{"num_hidden_layers": 10, "hidden_size": 128, "num_attention_heads": 4, "num_key_value_heads": 1, "head_dim": 32, "intermediate_size": 512, "vocab_size": 8192, "hidden_act": "gelu", "norm": "layernorm", "norm_place": "pre", "norm_eps": 1e-05, "positions": "rope", "rope_theta": 10000.0, "rope_fraction": 1.0, "qk_norm": false, "attn_scale": 0.177, "bias": "all", "tie_word_embeddings": true, "parallel_block": true, "init": "uniform", "init_std_qkv": 0.0413, "init_std_o": 0.0, "init_std_up": 0.0413, "init_std_down": 0.0, "optimizer": "soap_variant", "learning_rate": 0.0074, "beta1": 0.95, "beta2": 0.95, "weight_decay": 0.038, "lr_head": 0.00863, "warmup_steps": 200, "schedule": "wsd", "decay_fraction": 0.569, "decay_shape": "linear", "final_lr_fraction": 0.0, "batch_tokens": 32768, "max_seq_len": 1024, "doc_mask": true, "train_tokens": 133600000, "max_steps": 4078, "dataset": "wikipedia_en"}
Each number is 128 + 24 x the weight over the matrix's rms, rounded and kept within 0 to 255. Layers, rows and columns count from 0. Numbers have three digits each.

# layer 3 attention query, 128x128, rms 0.202, rows 0-127, columns 64-127
146141110124167130173123133130123124119114121119142129131103114157094153134102135145115118121149143123127156135108153133126146140134115117107143158127102139120123128148158158135110120107123165
145129113104172117093150133126162158102165078132135159144137128135125103089088146147142156139152130079114152115160126155146165133126162136164137119166118145113167098142138157149137096088115138
074178143123152069103114150121155101131151127152111164177097159139153124118111122137147124089137108152163148157142132199152100160155125111140165117160142152151133203169116117128129119165093118
094132149120176112081151174071103111131167097146127144170138158138141126141112127168142132107087103123138140168121118166154141136110138096136107163165155152145103193136155147151182147119124140
099135157094137177181148152147118162134085139143174099130126134116130134104138157100154151125142219116112123103124127127104176152074133112126107131092102139149129116135152136144145133096152146
123121155091102111073119183130097100102160148131145157110143165111114146084111160139115134090165087125126125144147086149123120161110194131132132121140112099176122185162116069170154113110155128
160123147153125142119151124150101113165110112111081098122121135142139125125128102149098101126128135153130144130082110164103128136137099158133147153091159114119101069164115129144120179142112125
175150092110128129109151101098159112160092111135087164104140119144162114120176152121117130125169120124126124127079149163138123165132112128108170035114071147120139097125133132093122113172128135
109120188093161102133125078168162126154155122132102107105145137115126149103146151101111114157137124149125159127141172150108128113144111090149107082114094157150119135143076148103173130101131145
108082140037149116125140134140145134156106116151114130106137137099155203121145152094115108106106147132079155109114157066150150089154150153083132143118071129159134150102105123135125109106127193
161127131115159156094127104147157133093114139104152143093099100133150112109082156105114116151157131077086160114167106117111143121179107152149097129072121099132148093175094125098183107105156127
085114171135096151089138134142117144076157132144181110146137149153145100121133114127124131122100114107139127174150186123128148126078129120142093128190139094112156153095197091141121149133097115
083159147102159163070133138154135057091072163111168097132087139150124135128149099151152157131119083123115142187180101146143157180121155112121074161136132049088140168190085143183151166113154156
090150078151128119100139163079182116116188109133098128114122125105159120140131112143128154137145143077152096104144110142141120122148119160098076090162128132162163141151157099136118121113100114
110162110126177144144093141181138110162171109119124189131155149128158134078116129139087131118148117164121165156106150127104159134128098205145117190149086123131101137166117115148138164076121116
152181159139173122124115124151126094141154176105094055051131115114199112166143182138139076176089178129109098127144141179098092143153124128086118167176130126151055158165146134084130150056176115
114162128154111112141108148107130077155144120152121161150119176122178120132114116165146147095115168148147077136110136160145123151114130133134107109151176146140130172139102114139121129172103112
140117095125121087094176107153139146107123100122135119109119098116126074165181084082134101152129148110107159111164103088129151106139148153158178127135134167144095133105140079121156129157096089
105130128154153125136150119133112133128100110123183120169150165142131117118116147132151134153086090110147125106115148147124175127067162097162065137134159119163110122117142139127115159143150124
128137187174109135114140106135108166132122120056089107121122102175119148149142133133124108138121191103149165120154153132135162067108103117136108143105149150117106094101154158120143135119116111
117138170103119102090129108125117144085113105128150092154102115105081121117164087084149139107130125107194114107130134109162136130135125103150117156125132119139139172135122086151124118110128130
139117117071150091162129144085138133138172149182152149158089110111113134131123137150143135099118129136142110154163129091162099148144103121150147117138107146104124149144109146139119110141133106
148103144133124101154155074107089134103124152118122134125176111131168146112129101110144106146157161126096097087150151161129107079138140146158140134107112170094110122095122125097118125111128115
104106089122054151098142157157114155133131159183134106141165099149125133119156126066126105121143156179113095077150116102100094161169166157131120138152140099167169136093178145142118149146135152
128123127114113141103115141126152122160104139120161127138138100158143127102134151099132113155171143141121144213176169119097111130120126138152117136134133134086114130113119159103128126102116098
150159154155127107170149128038136128114137149124096116094116165147154105142168109118133112143118063111134118108125131179131159161085122098099085146142085159089155129121125105127096141122092099
122150146127115091147080182082162133119115151137105129066174161064193176122162116138168115109135142165169121106128092122098139129159114138083116122131117137129114205130135140100147142121174125
126123132137138123130093089139154097129156151092167182092129115141080084111152123120151154120133107128153123155133136149160135144115156115093163085138128154094108103081070092114104044096108093
150198143135161136119139144111102124144154139075153054119128108143103120135095114153146113162103108123115147105147099082140121133147159174145145185131105143147092115158090116136113118101144101
170126110119173150106115135129138144154172124189163152115109141117144175098122163197116136171079176099105141156095160108105109133089106125129155120097127176157178101139117134094119100124121150
134128117154091121151117167129113136091149169093170172150144130098094076129087180088133132084137102135103142112126123149134175138071129147118154116128087157147125174080117133135139129125164138
116148145110131096122167148121150091131102113079122088159087144133152130139106123143131132146139073114118142148105086155123137162094160137093150118144125155138115100120153097109120073194123127
115123119138113124121133138112126120139115118146136134135121160136106118138111125122130126122118138134115124117125142143115133127130129139128110106109120109145133129142131114125117119154127124
121127119123140137109155143118134133117116132117102149105162134118125117101144107136113117146160138121094131115159136133102130137149147114121124092113122129089138106117153133107108089118131139
127132150143164112142149165143143101145125144129109127140109153121153128147118151121124112136129109137140151134140103147132106158164123112148110117108142115132117150180135109126141136127153127
104154158123164118123109153142126094140127124121130111151128173132136107134134168136110132126132115118159160127125133166097125149155121111153126112120142130140102137143134166121142111137146150
143100119138115139144169124146102155149122157157156101112143080124128139128161065093164112147110134131164121098149093133162152129112127113170110133121103106131116163096136090128106198155124112
128148102100128171099120150097113129139159120126090113141129179132109125143102163105088157104165114124109072137095145101096123094087135176093115123142137081133142090138135166173160099125153136
128088160134125131181149097138132138141179121132114101079150095173124143119124077124128074133098169135145155108139117143168163137173175069129127124113133147173108104133137147125128181135118156
172153107149110124153139060092155152165123100131180098159140101139116137115127144171093148131117155138067194123133146130166202180091095114100141115163180159086151124082083082132108132153122146
115121115099123130138164085096135125140149170117133128130078144096155151163154116102168129113065121197087104147158114148150134122134089114145146130135080140147107170093079185105171165136125100
111123161088123116116118144121119102144127117152114080127110133180121112109123112123135147097129114091095124091073140104111121135162114138164100141135113137129106126117158145134149134071162120
162111145154135108121128128097172097172169158153105154051084138145125118113090140124159083152157081126101130127106082156156167163166132067120135123118143166156109101142114161137184139115169113
168135131101141134112126118112106070133117151156117143060095148184129147105152103120172105172173114097101154102103115121146121137122156115175115088142172100168146103171090120143156121136136149
096138148109160171129114145132098149111108125128141142158116112090089157127127117111116138086164109120130138134208149107101191125121097113125123162113133103127129170157134142151115111152160195
152096086179161106122182078112171131180128083110144098142182078153125162125129148106139112138109131143105140135121187121155152192149086084093147121126122145138152159076151140162116168096092080
115082123127159138140140110187103146148137090061144164144150107101115129128070146132121091128123148196127158158155165102109169112167090114129169186129110108105094100107147147106109186082098170
153151120128146132079115104174165062140124146125169134070112137125141114124135139185127145163117112095112132161095129134140129073085085168113105089140174095127107145081151069180162063095160126
126138131130141113124132125136116112154134143128135116123114143138144141139108158129130117139125120137118140141129131120131121132131130117160125108127145131117118131152120119117134140129119139
112131116123108130150126119145125133166113140147127122132130091123124138117144126137159124139132104126143119105131156134128124135140146099127128116127131114125143125093133144122126136147114111
124139145123139114130140120149110142152117153137157130138124124127156127125150141141106141131100108138159144137118135145134131159120119133141115128143159140113139151105099146112136137135132148
148147129144109117126121113109119148122124144091141115115160125129180134113143104147142128138118132107128126123123125133137142139098126125126100135144162165128129144102113168111137140131124115
110127134134152142132100130132125147135127122116165128146116126136113121154149136123119153083131114141121127136114131129105144172087148124100144119139111135145157104144108086115126095148136141
123122140117101109111149174115128104160135180119105116128106152113135119158110147131125115101133164117128133154138155168104090139164086095115125099094119121145108144119172146154111140156110094
164117141146152161168128076122118134137140132120131091128151129129149153137134099049160154115151149137088080102123131106187159126087138175128086120163091141145117086110059142072159165093113140
078073165117176125131123164144095135108170145144132174102150156143092124135102129102148139060157195177159068178134136129079156128151121118163117095116163094146147088152095190153094112160180087
118152135114176122172142104157139162145116113091145095157172119140122153129146188167104077158142127131144141159170111061121165124112106158091098172165174126098102111132125088096116132145186139
117132142147088114149152090152118120126136159133096168093113141137139154135137119076154091130175148182163092116083109149109123168170134136113128138144120135162136127134130185111169160134136095
184157120098089116146127141154122118132131102156115138162091160102144156139111124142117138144127156114126125100066130141093110089127132110125132158115127151144135116156125193109146102123131108
130098105110143112126113114162133098119121132118123138061074148158151149118111116166072092172132087176150135124112120120186094090177102108129148091130176124173089123124076113112134127082155137
137091187112086118157145100131102133139124154143134099137111084182074094116134143099171162150092159101109131121109166119131116145131140110151113080126079126137156151160184144150124139164152089
105119165131145120136156179149130140145154157129124138118153141114164163119116178158108098079105157169127132151161109134109131109106079111113166137157102173132130124138107162124094101090141142
119087131115145125127132134145124160154145094103183174148151112114094104113114153101081128119101130102131155176144168142104162151097083132088156147123091167114130159155134112109130152139101163
188141157096091107117154178143171069100121091117161160155085159135132129088141111153147132123097106124123162089171126161108125174108112152134128150113144146115127120121104123097116170099158122
082115125114164127158098118103132129103119133127127104117141141144127153127114139149123123124116124129114143139148128127144128127131118121133118137126128103113153126148130140118126125123103127
072125117129136091126090143143146134119161136154139138141113129157137123137110139144141121140121101117123166173152104155145126160126161139121148129138124163146148132138153149120163122114127089
125142152125105096111116135109140122155133109127105128120146146150147127139106109143131132137123111114099139109134139135141101132138136140160139119126137139153157142109139160121117118121123105
150143125133129114127127135152142135131143124149106141146137144158135113139124106137152122166121096119125131101093152160141115157147138157122139136156120149146146142159124145110145129133125113
136102118155117130136118093132116155119117125119160064136133113154108102121130140121107112065093109132149123156120114160109144122122144127121147110139113102143140123138108132149111128103157147
138131075122153130058153156141148108132138122127141121114139116128101123145125088121166139141105124125100131129112122116132099140128145139133152151152139130144174116121122146158145151139120110
162142117127134141145173123137127119106130123121133153132102147153121113126113123116099126129137127155091077112130134136141102103136127142110113110088128129114113117114071141111129117135127154
186143162134143147113098107162126106160105095103131118124112097139145116097107143172110075142144107104116147125151160104112136149119138107166103091127110153128112087129142151089094115146128141
124150124156158143128122123144124092102096120134099105123128156158080149113106151132143119109152125188109146129150134137128114109086106068139152102112125121172118116166102164134132133121125152
153107077109108121133159144147115165128126130170124127128143138121115109134108157086139111133163133133141105126142146108109155127111072186122148152104127124161129099098125094146117152113084096
134117144133119154141108163095134136133150088135123169121136136142117107117107134130097130138116153125127119114121153119073144118127121159140116145089094101134122082168108117086151136105145152
152130112162086137138157147118115125141078097117107111125153133137117172144128191120119123128180127143107153126131145169126103126121134140085151123118130130129114146142093133105143140107150143
156124170153123174143139133146120122126098118146083110121158131126119114143156093109152172071115157144135119190157151108118103137133108126083143141146101130170142171114157149122150160119138059
110123101094116095153177134165138148118106158131158111152141118093111133067135166140143120149104080114119151136125128066110122164193084156109118148122131142091167128111131168143126152129116118
139131128136114113138136107148135141174101093113150134132105131162148149106110154152088111138105097124183142128143171167119160107137140107120144136111100145126135152129128142106118082109151140
082120109144139117103119096128152173132121102123112117133177117114144116148126101102109133140161141158122105129124143109121138079151091094079120131127160115121141123070122146118172141108148137
123132135109124124075107126113144125144142134145119149103135161131135110123109098130143132133138072115097141106135132167176104150163155120131134143129126151136150166141130157111110116109134080
126100109116108115160152134129138133153110134115107130114104118119115125151110151123128109110137157138127140123133140184174167137142174131149132137105096134132098104133163101092104145122148131
128121129133131126126097109103114123139129120140123150160120124135145131126121117106143140125109128140159121138112127128123134123128141140110110142136131126135120127145109099130126147123126120
112119172127134148150112135134097144129123122140110121123126125137126113099120142103123133130147163144124087118094118106131119121122142104102124139103122124104079132138138119117128119123153137
132135111118105155157145121152129125141143094134153129123121137110132090122135130136107107147151149127128136117130126175130131134121143176143111112137092135168136115149121148135123109179094152
102102149111126095096131152106134146097146149160111131129113128123128103146145091123153087118095109116125152138134106138151150131143137169126163154161141158136171141078167128159128137143099096
080090152148171151152109124132146106108105107138102142081099131163104179087140160141118124148121146176090128139124139126140119089076109073143138137138130115147099153161149109114109105126146153
114136090109112094134145147114134093096166140117137115117123178156118147137093155096132116089150154132115168132164125136133164151146124158142110162111134119156181111127099159166154124152102141
164138134100125133119117127154133108106131108148155135113122125153152106116123141126155096119126080124140135162134099162112109144147091133137136121147126091128133130125085147186136119134114133
096104107082135139156174152134156132134156135156090105148094168107153100123153098123102116171112086100124132162119133156140086145133117111139126100204133150114136158124148075138086154168103139
100118097153134117132133105144151158169154133153100154126159145097169174132142119136141110127117139149127160111111124094121134112116146109121136156171154153144131126108175119107103132105160098
094113094164160175097128150140125119207134133136130161118141102138094129137139120138163125128100089147144122123132142162176174113108140139138150128098114116117141113142147134106123113133153095
120151119137133171094118093121109148142139119096135162100110137140144120138135140136127139081134079169114130192109139113131137102136131115126150153106143114087116169180094168166157106087163059
133128109138132155122137129167086106135141135119132131110105137096094114118131106123130155132116175126104112143131098134103095121099088167131128107150088116118103103163136098108108133181121137
143115121115144133101092180089181143143114138164135126159154105147125123103092139105131155126072153103121140132130143135116101136139102151149119087179148118108145132111131123111120110126151162
117155118145140117138118143171160117139153115113109115167094114098118130134077157160063173172116126080193152096122147169117131097130169179133130147146122138142131129109147117122111122142118121
123099128121146135124140128112134149124121135123129108109135095160130149116113127105131123144139108106118165114109142090103167117141103118126144132106114117124152121144127139135149123121166122
107139183101176088109133144138160125103149071102115145145129208158131125165135156149146123084157159139083119157121093138101124104149136131105121113089092125132072116142138153119168136105158213
135176137117164136130140137104115114173152120156101138160124130147145108117118079117144133131131130151101099144141099134122108143130088106138115121147091108137117114142126108119102102106134135
149121103103150117121115121114135133130138117098169113160144138151114112161111139092124114114120161166118113151139109156125175140124099130148159132105094124138107086116132140129094129174150124
140171127155105112139121121113125129114113143138197088123121108158108131127162142167179142116166145124164163124148138143141140134105127086136126135122141199147147128136126113134117123146155138
145139083116113135111137146115130123133103140143115095130163139134125129143085124129119119106146108171141137115135084137099102164130160162100168147139119108112114120116158100116116131149103126
115137119179087122152126102164095113189099149128111148111135116136130129087143124112103112152111131154122139129128119148119079152114100099112092133101127150125134082126122137146142145122138122
132144130146132129097105113102112099152113116106098126154116105120138123098070143110133093115128153117116167109089115125115136126131073093113170122119126131127084125108159127162163134110124114
085160120137168115123139148109149160143117105110121113110125104116126166118081158122160117150089146161165132131167136133128125144192117096107101130126099130155126140114092092104112163094103072
110102133078129097134135105119148142170170118156111141157174126144099127108147131126132130100128088125100120042135118131201134163130129104175127075090125186134178125127116113114082135132106155
133117159152128119128099163180152142104124118145131157107099130115139070092133184126079140155155092124135126138114117096153136109103159084095109127098146161113168136130101114167140155113123102
081101092156135141072151112127080125119137160099173107125174138154146136144099160103118114152126113126107143156161149096098169099128150135172132131199106091114121140157146082168106132110157126
157138093131120111129120140154093088125107134159150102106150156168138121129123155171070095125137103163121130134126081123123096131100120090118113121141110145079123126114150143098098161115120137
177137132131146151151108143117147155099155106121133123135145157131155138116154088115136116108097183112120130112171124139128146154126097100135087110157117139152167159128163163124155118113079094
132115179122144099116129099119149109108162112153143087105169156146148121109107154112128117117124138141092165119105131133135101148131161115140138153129151130119123183146126114133117120102107142
168139119118088129113114096145137136116170156130099123080110133129155120133161141181113128112121160144089145122140117153147131134089158147119134124150147133149142184125163157088138114099127145
163185160097172104177120126074129057111143130133110082183183210143192121189142135125114101126131176142125147140147044190176180156131173140181138108144092107158143082158084160063052125131119200
118122094122130117162156150132147164105177131126132170094131142109152147100126062134127157115149111136100108105125113121133150087121121122123115126147141150127110145138113097091135106147070124
123131106144102106121134098114113122104122124106136109153171127148124117146118114116131154101119153158142124126134125140130129112103134123149125111116129102124118145079142123149133113135142098
098083131127158119128112137153125118125137137108115141122123157106122122145144129120136138146117096118128146147110132129126155097135119103122107146134153125116106116134133127162150131108106129
108147132120099124069145127147125146101140110098144124109131118115144086112139097125128162121134184173148112163089112148127134165145118124095132156109158146115138095128131083143149150146144079
112114139081158129138113114112118126140146151132117122151145124101087116124103131107137124125126115112159128155155160137171152145153160105109170134161098125137173149146165132101097105139125117
113137127118142126131090112127124163120131143089113133106160095127172137135125147143118144154131125152147118134094125096117145151121094131102150126143122127106132115111134075089117153151182122
129115149124122146109101140129127121165145128124145133140142110140092140062132121115120095145103173106129082177088156149135076148102120145089125127108096127129123146110149143121145138150129121
107110122133136135127132103154102166137129150129111119144151129145108179150126144133161132144093148146161115145174187114125115117141098153103108135162142134084149126131103102117110135145106079
114118118117150128107177154158161153125133095132136080155127133101106125092118160108131150138080144126145140134135152138113080144142103085104126114143079119116102183130158113154091104140122140
141148118118156134157115143115151121159143130109112130090147155094123151108122145136145149102113158139124161125100093139143158129104137087086176101142108148154155089155132147113112128116113134
122106078129129099140119123130127149129147156075146192071144131097105136110142142141108148111109105125151161107162147122156142128116144132103142092130130138101151139126108100111119092140120103
210172109138112127142184096134127099110086081140154057130125109137140173122095109154118131128170179162086130107110081161111086167162135107100085116131116161120133088153076111091122148134069146
152134141113167078150128107107108099130110087100135145149130132170105162099153123096151122143110146127130151146109166133086163151130144137139122138083090128133165111153136179133120179147094162
135114153104131127096143179138146103109091128132155123094149139113119099115102141167139121111129136129082164132120163142115095126126117136125098074124123149158149114124123120114128135104123128
112179146136164113149143149141099151182108127139132108151111101152136139133100130102107113126106083170128064113096103127122146137133088088119127169142150119146123119120113125132091158131124114
# layer 3 attention key, 32x128, rms 0.188, rows 0-31, columns 64-127
109128125168123152122132112145124131135115129108126101112128095117120125088113124104111122132080152145153097137126136138126111111098108119132101102139126115100140121103113127127140121132118110
119137144104126144121103112103110124089125118101118123141149136111105170118138154122120165120126148150138114142122108126173123099110152114108144142110129105147151121177141113118112131125109129
142114140141139107142130144124111127151087154138141135114108145148116129135142148144149164126151135103135146116146110110138146141095141142121159175160138170115127106136116131109114122132154112
125125137130127105148125113111142128119091137150123151118111111152130128107119179113131127099118157126130140119131116115185130153141132165135140164135133152138151154141127105093104134127122117
131169090147137155132092109129131138137131151095093162154106087092134159118116112116101126131101162124154102112135159117173119134114101100128102152104119097123145164097180146116102105145108137
122144146136084104144122103112117115162107156124124080141119105122142120135139113130116114103123159130153100161105132113178104133148134111104171151118149117155131132094131162123087135128103130
155119076150099123073097125158134141104121157148098153133162115134100143158146109165184139143149098144081139138092113088157128106107111140161162118148105109131103154121119087120128166133117097
100070119123152146121147124149090132107131123162096114118125150108125125133158106139120152122124145132129123188146109108127143120143103103114141112135127054155090162119113154142182152112133111
128077149130112110124125147125179094145122127118100194124095169216099111146113153200122134159137114145170146122101113156119121136139107146124129149077134098122126113131164132131114103122136116
142138126192067166124123097131145113125130115101099117163183104130171094151148131165137150118131086116142145110173122120104109115113093152160123123145137097118158083148145136106175099156147142
136137151104144134164144159105105113111114129115118135152100158107149145166119127109128183108135146109095140170103137137153099164108093172114162144131104123114155154144137141128082122124156116
100120136115165119171144124154132139133124092123075157140142123137130115106175120128126112084124110136123132118130136158139128182151119163083108128086105135094178171107102094065113147124136064
150104121135093137165130126090128134125153134098155123122119143158118096138135108109159127147092129136129096088105138137094087082152154132105152136147156150120156140058098101116151158130121144
117104165118162147110166170113165070117100122119159126106108158129152109128122125133147086122148123170099118105155115137113149086133162152128122135119131114164106150133129121122123163106111165
120139201127104155104098123127147128122097182141084102086148130140140145152132096093135138110103128125127180132129157173119104102103132132089120115114158106122164163135116173119184143140135107
128126028134145138101134107103135127150160135116118106115123091095119146138064111084159137120192153142104130150116138121113187136150115111113143095125098104154157092140153126138129127125109164
124109124122145111121128128115112135122127121161149133131121140149122129129137139147147136115148105102117144125129123106123147130118127148114151149116114132127107128143117109131119130110138080
138105131117116150146090150129142139120168132131151193149111094137141135132144124146105116129149113097111111109146139134133144129094121148096138140119099121117144146103131129099131081099137124
137141147117149159134113142128117134089147141135123136121127137157143156156118120130124161109120161130088091138130131092151110139127112120138152154136109136115111139135184140113120124132121123
130139094131156139144115134127148129123142163164109184144142125142108123097166136116118129108126110126135105132150163143135130150122168148140141127148139090135163166124123117110152142130147135
122142119112095117135129125159111112111119146140140097142115176092134121095124131114124093133146159158151086105112138143112118116152149141138131114150181137146169118157108160172104158128124131
107066126187151133120115134135135157128112151119119113180109115139121131175137127135157141123094113148152107086121119107098132147112139146135124144123132112166145125133130130165116085136150123
165123161114126103088074126146092141090139126122102122138115087117103129149110142172105133110128115117180181145140125102099154126131134131141090093138112133153162145149136112150141100116125130
156140111154152140117099111129135134156105115158120161160140115137073181167164165161140155128102126114122176123133111126134144145097126145128133080133122071129164155113152113100158145120176138
143127139151092063139126092103123062116140115155107129102096133077135100115094099131121123095152130135119125116094112202117120130095144166154115084134124119153146146114117147170162071150163158
126091180147147166158127145108153198126134108129134098152135104181100065158180116090170125113098108082099144118181116106150170134085176133138164193150147152113130112097097107128091142104185128
135132125135165088102077125141123097134130122121079144133090113131072118111085117148141156169107145095134137186106187138121146121131133141158143111156126069148119128147154164170079120123133136
037085158149131107105129119089123145195112111108116120143164111123150165127128131103157140138136158146124110147143136124176087109155129130108144167103160125144116115120143119058123145112117187
127151142142099155147160188115159152130160145119156149136127130130142138140132103123099121135109137161160124118099134154128065113078118111130105099134132113128132096130217140147136172096158182
094100149103106166154111106098166113129158102100099091120109119104119136143097126101133131182113123152153123130082134169165131137126134130172147120149132133149127132112134091110153128180129063
085107178055116129154098127088136130147113165166122132100106122150162144130128064107141145146160100132127132084166130149127159100155163158114135137175127156135147110148136098103121138123145203
129113138116104107113126131109134134129142171115106123142114146086094087111153125133116135147151174108137099134133108163109104136121144100121101133118094183117133106120110104168147143151124155
# layer 3 attention value, 32x128, rms 0.188, rows 0-10, columns 64-127
135093140125107144106144105163141118137179168154101152123140105136135121118102134125210165112126161101105120136106144113071154100103132119149130135119104179114132125143124122133122167119112149
128118152165100123122105099108128151118121139150142124105114142109148103135136127124121078100091130097156127140099136103157124141119136164153119136126110094135138114133121161090139135125151132
154152128108117128097134134115162129117133077126143132104067086133146131149118123138091155157123152104161120149103133089106160131092122147150080115114122133113161143136130120130110138085133116
153101123142114111122127125137156111141094174155085132118144109109133122126140124097118152118147130068103098126132124148107169140144104145105098150148107143166119120125151122139109131141152112
160195175171113127132107108135127122144162099143112146113175089148134149175094107117095084131093121169130157142132084147132124113081170175159162152118140107114144129133134125091138118148120121
064119132129140110128133119095098132187153122107129159142110178107143133137096122114155106150101143118165128170101121146123114135098118155159122121074121139123112137177127165119153124109166114
144149132164147108156198134120151152109117140158117102130163119139144139073093092150121134087068114120124107134115180119118127134145175108098164105117146142072172128178116144112143124104156128
131133083165095090116148122139125135110111146158114149118161139156134097109159070159129099156126106117093135161177156119098132121107105115110117073140138153130102136127196108114137129108108149
098141150122132134137119100141153122120120147106145152134142129151156104118132144118059168157171151172118135141130173137119157110134092098119138072141090118132167113119109113159115119099149149
092135152135140106144177117127133147113110127098101192109169108117118098180129103120145122133158125138145120124121091070153162137108136169149138114137099122127174116145148111117139126126111113
159145107139154104131171118138106125100112126119121134086138136148130099108124158136135121158150133132162159134084166093149132162105170125084127130128121108145070121125138088159136132108127130
# layer 3 attention output (transposed), 128x128, rms 0.214, rows 0-10,32-42,64-74,96-105, columns 64-127
113087122106137167131177180114113157117163146141103196128121126123114150126144140186138113138140130122157124160149168129134155132131128127135109119124125144108162114122135127084108118160100158
093159115171131122146114122123139138134100150126075107132177114108120123090105143126089109133146149127110145131078135145123118134155130154112138181104088120144123122133153147118105114141142125
147104137134123102129100171109135139101118119158121118146086127118146097134131149148106136116145143128110175114148124096113109139135086125147155109155075149174164150195131129142152129136142123
184142133175175096122129099122118129139140131138145125122131138143114115149118143137113093108105090109131104156144128118108154143089152111128103124123101095121147157147095092128141127129167103
175119170149119111087137137103115122114105148116118105140126114133122147110132102114106111136112143163115103145119142170113138168135138129111106119111125109126126144161117156114109145120117088
099165121128129141108118146144121125170116133141151108156128125167127110133126099150144139151105129106127174147128133119114088142120121131134160142167122147111133105175171120100107117125169136
139106133124105111150138149119107152121109139136131143157138109099131124120150131085115091096104113139184072120145096130118101132160126129113140102105137120114147120098119108128140100144109133
122114148151096127143142134124140162128173109118134141123083104208189105149102094142159128125121132117183183123199151133175180157129114112111121094134123153156145072111130088122156140087142173
151134117104170125142121117160148146085122117091132157152154138107166121140179127161138139114134130129085108121136162140071159127123148133105141117139179122141130158111116094113134091103113145
123128149133117072115122140103144118078132104148143150135081125185108066171131117127167181138161096120101127132116091125147143091114134125159161108147149098132155139132106142074076130131143058
140126135130162091138143122128078154142126139136108132106180110172169148086117116167134136123108142103161164115139093060133139096145133165111167138164136155125102148141130128155138148130101159
125101151117099107171129128135134125109115124178120108143146149152132135128139165083128192136131134133112131101134113120162157110116137121138131163141103154167162096146127072150136120123121134
132125116107129148103153117083143124140131101103135118177160120109137132133171142163138135152169122154089150117112124110137116129114156106119145138129149143128085147136132131112121156153150125
101131131126151129136131126111116146139135154140130135145103115128122149153115138133102154099110108139070117150162118091100159131115158155123146124126121113144123114131096145137126123151146092
121087105102078107120151135140180090143126137128094142096143103116131134118159101149082100169125150127118143098158111143136122095179105140141167117091167123120104120122145118081144123124117108
128106146144127135116122108099121133139101143121103102144113079149145125113125136119163132130153134114114151115115163129143142112156137150107128116159109104133169116131133137114112100153151149
187147134138125130146126131142147099126113150099109159152096127123113144125141130156135151107120094103124138128087125135138103127098127121158080124117138102110145109112078138126160105085143140
160143133079148123112111140111110135133112145124119061128096133138148095149129139154122157111158061128129120130093082124146111126094116082115102098147144111174103119161104120113161130120153082
100101096098154143092138073150118146133157141166168128127081144133103153111151103093088124155164096115096115132163131125105141102139125154135168111122125106146113121131136138106172146181127149
129106124136145120158070119147117140152129128142130156111161155115130109101127122146114135145129054107123156138136122118142126113118133141146121111154118133097132133135122132116149128123153187
114109127095114158149112137145139125135168139112119142129140168123105131135143130103100118141107143135135125141142124102100106112107127143136139162139122165147093121139132100087092137146150137
086133131125125137158075137112133128155151123139105126105139162089155182128140134113105132136126161138165106141123115138110115122109137136138135102091117120147174141098136169130144129145133114
139132144129117129123123131120114093134128132112123091111119153129129163144118103173150131077119129147086138154125132123133109140151149172111159156080147106135107172156145109142153166160145141
105129100058138085118101114155121085153151057137123112144155142137158121112103166136119136095136111125163123129146148125102160137119108097152120126130135126096128160126122097148123142088101196
117117145122142123117185136147117107100148099152144168144129158155119119144113086118122108132109149140148111132130160166120107108167144133124124122151173159122103139095141118115118121169099154
085122084087089101143144126075141126107152106144148117140132149124144072160126143113144122114144147167113147122131146131136119142127105116106113141166135127179098146104125128137124158140161101
115159112068122086149123121140128155097155153099143105119091121098106180120135103128187148119143174112127107114108126147160111150119169123154147152139124123091122145131145126190136108123146098
108155109129085147095175112161100140064100112118154098106126091156131160158087139119083169138122113123137114110109123126111105170135129135105124084119097115072131109119141156174072140118160106
107150065156128124084128148110145105145157101126153097117132173114126144119126099125125172150112132094122168119128129139145179117130112133088127129122126100159145134121155147132129129136087117
120121145137162139138129143131124116123131104125115142171142139146127119126129142164143144077126150112093109074103093120087109145144126132144124145128132117120143120169127157148084167149127115
114088120192145127147144138065170105130150170158110131114086107137103142124115113144167097120119126137124100119085131077159126139103138141139112186156102128110116117123151116088087087135105113
140098093156120172134130102137100144161130123142140116147120158121172142048119137115123141079131160125145113126128102150111111158120126096093106121112147103154061128104137102188142095111080149
113116109135120147190125113161139160106122102135108180174072120127116127148114098108105150154141127171122133110168133133147145165088121129146123111151110161138131132104122120116148122121157137
102131111129202115090126105136121144183121128123098118150181080188141103126127146076118113179104138159148116126127101113140094135102084126137121141132112086058124132115141168097124130125123132
116108159124143166115122158138106197125168149106143113138110144102093104126102085084122089165131151107139089134129105116149110108124095122084145159141143126178121137130161134126117104137085115
127120126085154163147111109133139098132091119086142118150153129096142137152120152106144117145128112116137166145135108166125125116097087113077148126118147093142090158163171149121139103136098143
113100139109140143099116118104108144119135137152116154142123133173127115104097100139112128110102112129133126108129143141118131148078123133130106123119126111107172093113099096146115147155087126
099129129150115160143109125107125169173117116147151113135117168138108136107125169115078130153123104130129110148117117137137076136105140124068109099140074136107105189157110104092149132117079154
149130144134143170158098101105130182108109116119089130143138098099129083124133093147129079143143148125115117096159161098138156133166111164132145113115119143103130115132180135130163115182087118
127086168143067128120159132147160158139149217138136164096129090112175113120153133110100133164130128163150090135147139142139121139134184126172138085123140133118116170107162132129119120105166152
139136138131151115142133141137136121163105158149124132146155077105135179122168123087109139166115119130158142145112137086152101059162122075131125122105112154097099118108134179118092123106124100
139170117100134158093150142147123134131104113136125100129072128145104153131127100111118139124152166081124142142131114150129184141136137103117190122126157137152111147173159159162185160063156077
124110176124124158089127165114162144172124111121108128097128112139087114191162141136132092121079122079131136154115181175122128138157130143159106135122138132138123133151137143101114147137142117